Part of a small language model's weights: vocabulary 512.
Each number is 500 + 40 x the weight over its row's rms, rounded and kept within 0 to 999. Layers, rows and columns count from 0. Numbers have three digits each. The size before them is the row's rms in percent of the matrix's.

# layer 5 MLP up, 1024x256, rms 0.151, rows 952-977, columns 128-255
090:528500540536508484526426485489481528451535558476501459556515523495536476545496523466461548535569532409461556539504514436509463530455493483481492496546543532497560479521524417513494486551552506550515478449462516485511490420498413549467406451531480497579496451452484573490545432442537480512459554548486488451461577494475553508452474486507460455514577427508464558482598473505535499523450
092:552544439549493533448526476455493529467492628398478577502546453593511543471454507492538515519550516556455559413527473523415485526504530532473522531477523477483499496564496553548490514475532491495530436499525473495508548467457456527490535566477435459446549559525578515455481466461524453502538523496485555522496518504500479534453495577522496478490450475497494503498505501461530564539525
085:424571547520495541444469565525488512522519455538483521520463488517457520473492586554545415487518519504484540508545547470524531512414493499583506449507461493467509524454440504435563555493499526468548546454524512506508585530474549479536423520573543421513518469500476524529523517501481483507527493482479541530502536355557523485439479510505523501517497582535492447502503457487550454481474
094:505490532453494517544489457572456477524531512389449440507467523528537498488494433545462475499474514480514477514406550462478495542481501466515375561511398528477551440507556478449480517440474540476554458604465507459453536541425511472495526478552492583542498521506472485512527531513494533514543460494506472497537456448486437436481491496481509504543471498508523478507512514499480490448466
102:524434402475445552542534488450506568519513532471568504552493515485531540528523388451465541503508531441404488532453508515489494532488462473540520405485459469482490447486495444504490409534474518527506494527524486486461560547501537458490503484462525568519493529520415492494439476514585514519458544524410478455496539484521497483492465521506520540495453495583545499492537488507541430484489
086:512516444527522485539530543514528485460489546440445479441521448584464486538445521519519558545490521526508497530516517495424541477460476474487465569481497500474543453545515483509498542476545581520548505534539517475520508473476497511481467483471541507415511546547482506532561427471517421476589458437517478454476579485514467437549446436483591509532433488458533391504502503536569534628477
087:446487574514447385507554414469508543496498537465554523499479498525490522478477538488483440506516549516501571491502495461511554516525516527499541524454466501473478479508504521485492456530516497536492478475505466470511440510574526503585441477480478488532538508505410488530559458530446505573454392444526542486485493451493518555520487500504452478490519505475485525449427524494496469521457
109:462443546538427444465472492498510503498486540518470483547472491484482524534515519556426541461423457429560473456523463510545402518492527477494485505459468529548531550475433534515528520444534494519498527494614427535505530484563482483407528454549515513530581500475460612547603483505492480456527501473519511513580505528485486518562562517492504524490481391519575547481504541557428555465470
110:465504463536422439523554545423538472501462494536455568535487545453509538509472505451562500491498466514447523481485495508530443451523546583567509497578490508448527485515533485498472464466430557515529535485472466482494545493446435489566523448510394532517489528580503473554473475464558485470501512476456527536483487481487479463531437535464640523557483479490539521497447538488467478488485
108:471434493575473457489544518487542522480503490559466437531571521451456510425436511503549536520476478567463498427533570467541540519476464578508509435518510502519532541550500553506466500492494510501464540589564483544475453477490487413490434556511551532451499467456549503558474504470541472474502539464625495438513513496537516451450565511553418544448497467546452477461495482454565433504457
098:496448459556535487533478437497533494490527533512506438455589519439517492504483520535500499464460522542531442513460528496619473542479484502467583494485510454476474463474458417542530584385513525490470509552526524550479566578598518584573467593568513479508454509513524515520567499539472541514478568515480499483551500519443534511516472466502521474519465434502511465543502576510466477501468
102:511521465437483525514525538548535564456450426483543570588501503513464499562500484533487402484540544433516481512476459474460412460503507446505503528485466480533554444504487472524494524549482519465494518506557536527577460462478512515471538484464479522445490532494487475445496472485596404483502558469451530429525487492558537488518449434535502505457512493549510453490527515456505547500450
106:490528531518495434483457413560540525530521544481526411535419529530552517452469524514507532446484475419426569482510489481518506520522545505533507467486524535551500490497533443476529438480517568494513506476554506491469523485480540453524512403584527543429488550519429484532511508506498536466504528541526480492510522488491489484520507555472531526460520509492484426464417515466404536517589
099:455536508534482470469469535535467527526484442560510453466414504503506493531483451467558536457475507542470472456496557511517559541435434439498549554450403526508531515495483516548463508507439476448621544471466469512482433541451470496482472491506541523494505463506525501503597486498458633478514471441480472555489505480431586556465491527492522503454559472479489519484466487499513514483534
094:466556555445455570484505563541510514457471450455446447495501469546552500437494433499555466470513504489425480479511479516501527518564487401532473467565492466525509515440527497533537421529494442512501509473523513512507449472459488499475497499530522495516471490467501567542491449524527490523476482471493460455371455556562448449453504460446546506494460504520556465511545551534463533557485
100:563564484520552515458500524506442499446534572557463503535464529526483484488459528476488492484515525517553411467506434458412483490540484493525510514456530557555428589461545449475458526488467531468522518443491539458468424546477544485493462518497525551480512524502458549484561472494578544449547412519483475427584552433478511483456563552462596479481550401588461545477537546517436530491599
106:538516403394518513546528529573553519520469451528413527546492481513467497545466505539462414542553540466508561478504474427443534477501535541494451478504438558568520407537536520469506500451490547499497564466464519604537495443499487488501456442491477559461525448472487510545535482507478513567460476479532538502477530523459458527452474432458568566500515486517474505531504525511462441526505
090:446533455496533512555511469501535530542426457478475520510482524530470548524519525536493499526479550520554541468484591533568447533532484480509524489451461476497486569536532477456512560419455481466485531444542481502499489524525520517541439407502540583490510483487456457585520426527458517490512520484466471492471458617547518539472431518509424548485523519497460533563494513490495490525528
110:498456490545487489459562469467461501503446378499483431580495488476480571493553468511487534428481533549518525491506524493508494445493457446513437550475507506517479538556479544492522493456543534442503507489537433493507504466500542516524488509500470506469489516491473461531442458477575429440533569453522453458435468523431495542526467567467489514485493513568434477527443432451561481490478
109:453534446480504425463570520511494450448512494439581442497553496546525517465469472549503503487391463459512521437555467481519508507523519483498487489549472524462482444480502414462522559530491483517477490519536567472446589564510483499466467474530484539467463491478539471560487488578525557503475500555389582497518511488469552510560488520513503507484468436500481560525488514496529516435553
101:478518482546537569500490530539548461409527431491485452479466475474473530544468518529551509488517542459546554525467551509487525488480523479590475579539481561485520501528377524535461398467516501544435499420514433452454476514452506507407524466498514501574549540549468482543489510554516490467556513502437522498443504415510558469478479472466515470526512475510494525474511452584462463482582
090:471544470539518477523527519460490514439458538486477552483541566476478496565525512407515538591508528535481481558519483534503517460571547505526512512538507479485507479494508487456536552491527522535548504489545469535540470575545538435505501533427532474501469455511476508483415475480524490521469558499491470445461546509528458472546536489491610500474512504589458516533505513557425520552517
098:495477384547494534478572525541491500541431496496542467526485475522483486504462469590464491470493420551572420498480518534486415455522474574478522487503546477525475473510470518519526525494469492523557425428470518469421505539495544501435493500442542416522552477431486456467533521545465576554535426489523519450535521479479473508489473473490472541574539492591510545555535477493472467479519
101:489524537442480482493452516475480523458511500486494561494450526519514486514465423492505515500568506485422502539546528527536621440475436485536400526478489530441569525473488576483458501567497581475582494547494465509485475518476466483515406534494517496594468512503561550581386472480500508468491433493495522511534399546563501477501495506524502463583468503515501458532434531481474439538485
097:519544514483464501409500456520465591444436468506474623451490528527582487496475507445474477534513527454465510550544514481574499481431509495543427526550481552546492449612554474477496496491511496461539498491563488531478512487502505513490507478526496510570537458489487461428498488492469460540552505509499557625482500497500526557523478502547491521475470463490481552552474441511445561478495
085:552479507541465420475439485455473490516502487539548586512507450549506481448492461531517515497441474495483529455511436508644514504479445457498514492551529507500512514518480478552511492533500484580530521519574531527492502542449441436457495546529472552518518559407507541529523550444468486476412455458416518491433450451491539549549439547485502505516454562530511514427497577492526519506526
# layer 5 MLP down (transposed), 1024x256, rms 0.146, rows 952-976, columns 128-255
094:500459511471514467578493514543542481474478491563503517519539485542476481529466470475493437514502547414442458551522535517552590494451452518528486543463462469570490473536508489602485458500389482444463515458538508450509463502588516468497522433464552534460472533540462469542573435454477489456478561531532548459502456531510425543409522527576556515560467512447502469459430517443467454430467
087:443460523481499476537472500517538471526550466551522480534492489507464524528575494526511553573501569474517513492501477552569538440463513477530574532561571516446527487494425483498535470521521541569528531541454551542489499525559533489496518535441526452568598547521482587503516546565493467556507494557499492504429469535545495433464534432505513486484422599472498497432493525520524536529498
094:514536468474471470473511497491493565471559508478516487438516513400454464492517512504445527502475395493510455505554544481563447513502521468437508529513498475583436501517476516516479603513476482488531498559515570495494470455506597559419514549498552484549486500566480469453504515521472623506483577480428554557526448487508464484599499516556487481498532537587500431495490556532511480528524
102:502471464463493502487508551491473418470408512511461512535492390466473452498445531416520612519516593466478503459482448468475417494503566477439477484497503526452505515533476523476555524500534435496490509452501511489466540486445589476521465448481420443465489484538509468493455561503558423463503446498571529528454507541505566433482551463496437480576451571507449514497541498550500526537453
104:513530500439519542446531477461502544514499515490457459501526495567476468580480460443533423503494572470556490505559473454466534610509464461536563483490532522463499508514476501521544479557466493508445525611463422544470501511542567449478461490500453593493439529497512501391522401476432496477450478480489559531536523463504428416516504513505477553536572533498564541511525429489497499528553
090:444490483466561491505487461491355542506546448511520484491544473502560498449491483506455480579559446486509526519534538489504486518506499491530445448488507515483477472464475456517529451448539486500479551482471507445491484526439510518470568560535464507504504424524552496516458482527506488519512507431464510523527460478517409540466515520492361543464573473485491530516547520468510465507518
092:512506561453483513500557527456510478516516511454459515495494572487489546467475515447541452474491526452484556430513550458571584508464451468553532504509551502475509496496533450525507435427447463472485540503516526437575538518499408496506519546513598536481456538463586522527479549442495501463484480507460438458487619474526492516438546498553499536523488522457485462523469499453474465509542
101:474507464477570426514535474486477556550420513480461503447515432495531479465471494543500509449469457460489539565547508466528449486559507498443495459559451525561433496512429519440508510614546492458541614497528464454536501457449497515517484483491511495435499480547498446513484510460492508516476467461462471465476499503552514540493504531486577474548460513463444474450510518454531448508535
096:529494532474507491492548505494482492595491489496540555489433479419518511531438515420473506493548495468524438548466539423513524487500620502481594495459487494461476448496500512449506458476490543398478485450505466474458472554396559444521536494458552546561501448447530451422487487557570550464453473504507555546533425508533550511453517434467517464497551473441499446451510428502508462504488
112:426472501471533498545420537525492484520509502460500499477450462475523587473540519554454524467540486512469531487499432431482562450528507519520428510484460556483531519483477483534431414461519543508533455543498578484493481483472505490500502475468480504533486444463516504546468551480471491475426518566467519472461441522556376511536438493545536508547512502522502544557524456565477535534542
097:537593460425528501458505530453488584505500462449413469501558547535501464495501525488507497563549478500483492455534534466478479499500514455490573544488488549509478495511496474459515468498468529553511450560571442489481478479535556502434557468532508506493517517490440486579542574480551483544487431555507529524478525499453494478502545562475483455474479480521608527515403422422520460536482
105:521481476476557470524471503484391517467467444475485574540522439516501438517489455480534477495531475552437544476510483511494496510499501513525538359563467499555542558517536526520464588507488490483572478512544465521509471571471464504518575446505524429502498494454475522426514523517492548499494466492481589516501417456484468522431473533503526523488424472573541428576540474556490482496486
101:467591518455509547526548520491534493552493505456496513545481483518528544454466440520516479572449510478447511578464534512538482481514504531501469561418537415493501487418456494458481476469514500455442530408463546440494503434521526554486460446444517415525503530527542462523484534511494503545531378483486493512389462543467514519473488514492465490582478480509552413495525396597516527553486
096:535534483542497466499524498543495591495528480483536522538489489438453511503548513528514512541453440462587484511462466535481442458490499507537563401545500443526534465492506484443525510500503562540504484523476414470529489532480445577497488527544484517511480561547509495529507499512475447454441575547531491566442441475528483545543509515529529479550440450456498420459514435485482489560460
098:496507497526534445510506435486488548474421522456499499516483417612552497513487500483508528470498488472510497503517486551488482495496507465550525581473473568551584598429523546515448533490487514518402484427502475430485481490449496520519516506502505491469503450509482543439568425516530487499491466513461484552474486417465540544497485516540489576458491578544491536495497502482494571473539
105:495449570503458470440407471486567506465498473450463555503519527498498541476493502492436474523488532390558502411472507515527517584490500496451508498470436472510423505459462455467516447423417446423470492584492550498520557510577545479434541500506520495511475490500489448505473585499501469548527456535468468511534473519506540525527528505481550472454439518539541452546493458502455559562520
102:568452514509437543460536465495525436473539477486581482467467555494519468461460546481551519550479463543487598508558514601495439559502506547582423476478544531492486471521439503454473461506405499462514514472419484544447524549537461507501487560494475491455425518476440496460569480539503541450567485500499431546434505526537509458481467560542469495481452522557503500497483505551452491496510
094:487424448451551484525521511513459481463561507508438400488456497533471416465429493541537614521531502432491473498475526500476528509502503448477559444455563531479504482471470421477540505504569508538437526491577476507419476456565564512516513482458536515554507485418538496452497469491494508515520500564422553489422550487521444513521455433449505537494464494512525482528495521424556488505473
098:458477568460490488466449509534495436512444456488557512513518544542420485485554463475459599462488523527456485463457443487523462468491474505545530535516452537489530538519558479479560590499486465546497559506501470488497507495463485458493423561476537515467516473426513453548521488473520476530504531606547501542506570426526526406503554484474540485607565429527490562494439498541481494501474
108:470470513415429507465441455539491591472590475532531502563438519505513429503502478484491527492520526540481463540545478545504442538430535548503497497487464475454499458582486520508519447457454540535496522454559494551478520507489539508500466493538483520479386547482499541420476550472521522479488502509551512521526518556501474521486453538547441505456501442492526505521437464500493474524486
107:534577511463478458482583480489412478521465532490489596497414589494582507498486487507443463485515460495479522472546546441509510537516449466523546496575516452560454514506547488500447538491538437465541487473493554496471540537459559539529466435484507432512463570526492482503490462460478528543528489504506480440484461488512436457486525449473456585472556458443455485472484568566527534476530
094:500449485564543513457425516510566541467526548482540540537522517419435481539422536456525549560454481441492506494450536448492512528473561594523551530503479522503520529445493513464463505491479504460476476489500488472492516545540492528494474571472539576457466479487500524483487513573442532465554533512409493501569552458502455487474487425535503475459445511433521456496601484455496480524512
098:498506549519545460530464433516470531488505476522479563447524405540465530548502422498501585485507583541492440503536517503471562487505486392482444455474508467515492474431459502551506543480548575573552437477492546468537523528477533467475488495524491531568494471527501499517509509480525464484455459570477451480426430467511495534524443512465517441472489487530448460580535570542452502551486
107:471517455525496472458486548517508527471450568528578507501491523430471487619485501538435558480462534536480442519531527500520491533537474500446507510513436513536460505448509556439482538466472452512570491433470525538513504537505511460483505545515481466564485482494538463540392512470509486495520469556544596508493556493511541501480435488480408526476542493458484516445450510487462576567502
098:466495459539409543488525538480512556502455472500477484495531453496531532574493507513519480466555517514558501483502497466461504472406521496480541558561473438443467466500456512431543496534573521548524503562529507519475426540467524566492504539522475458385583433398546494488432489425478462454533479533478477581561537511537513485557515371550545449533448446504479504513467449490520521491516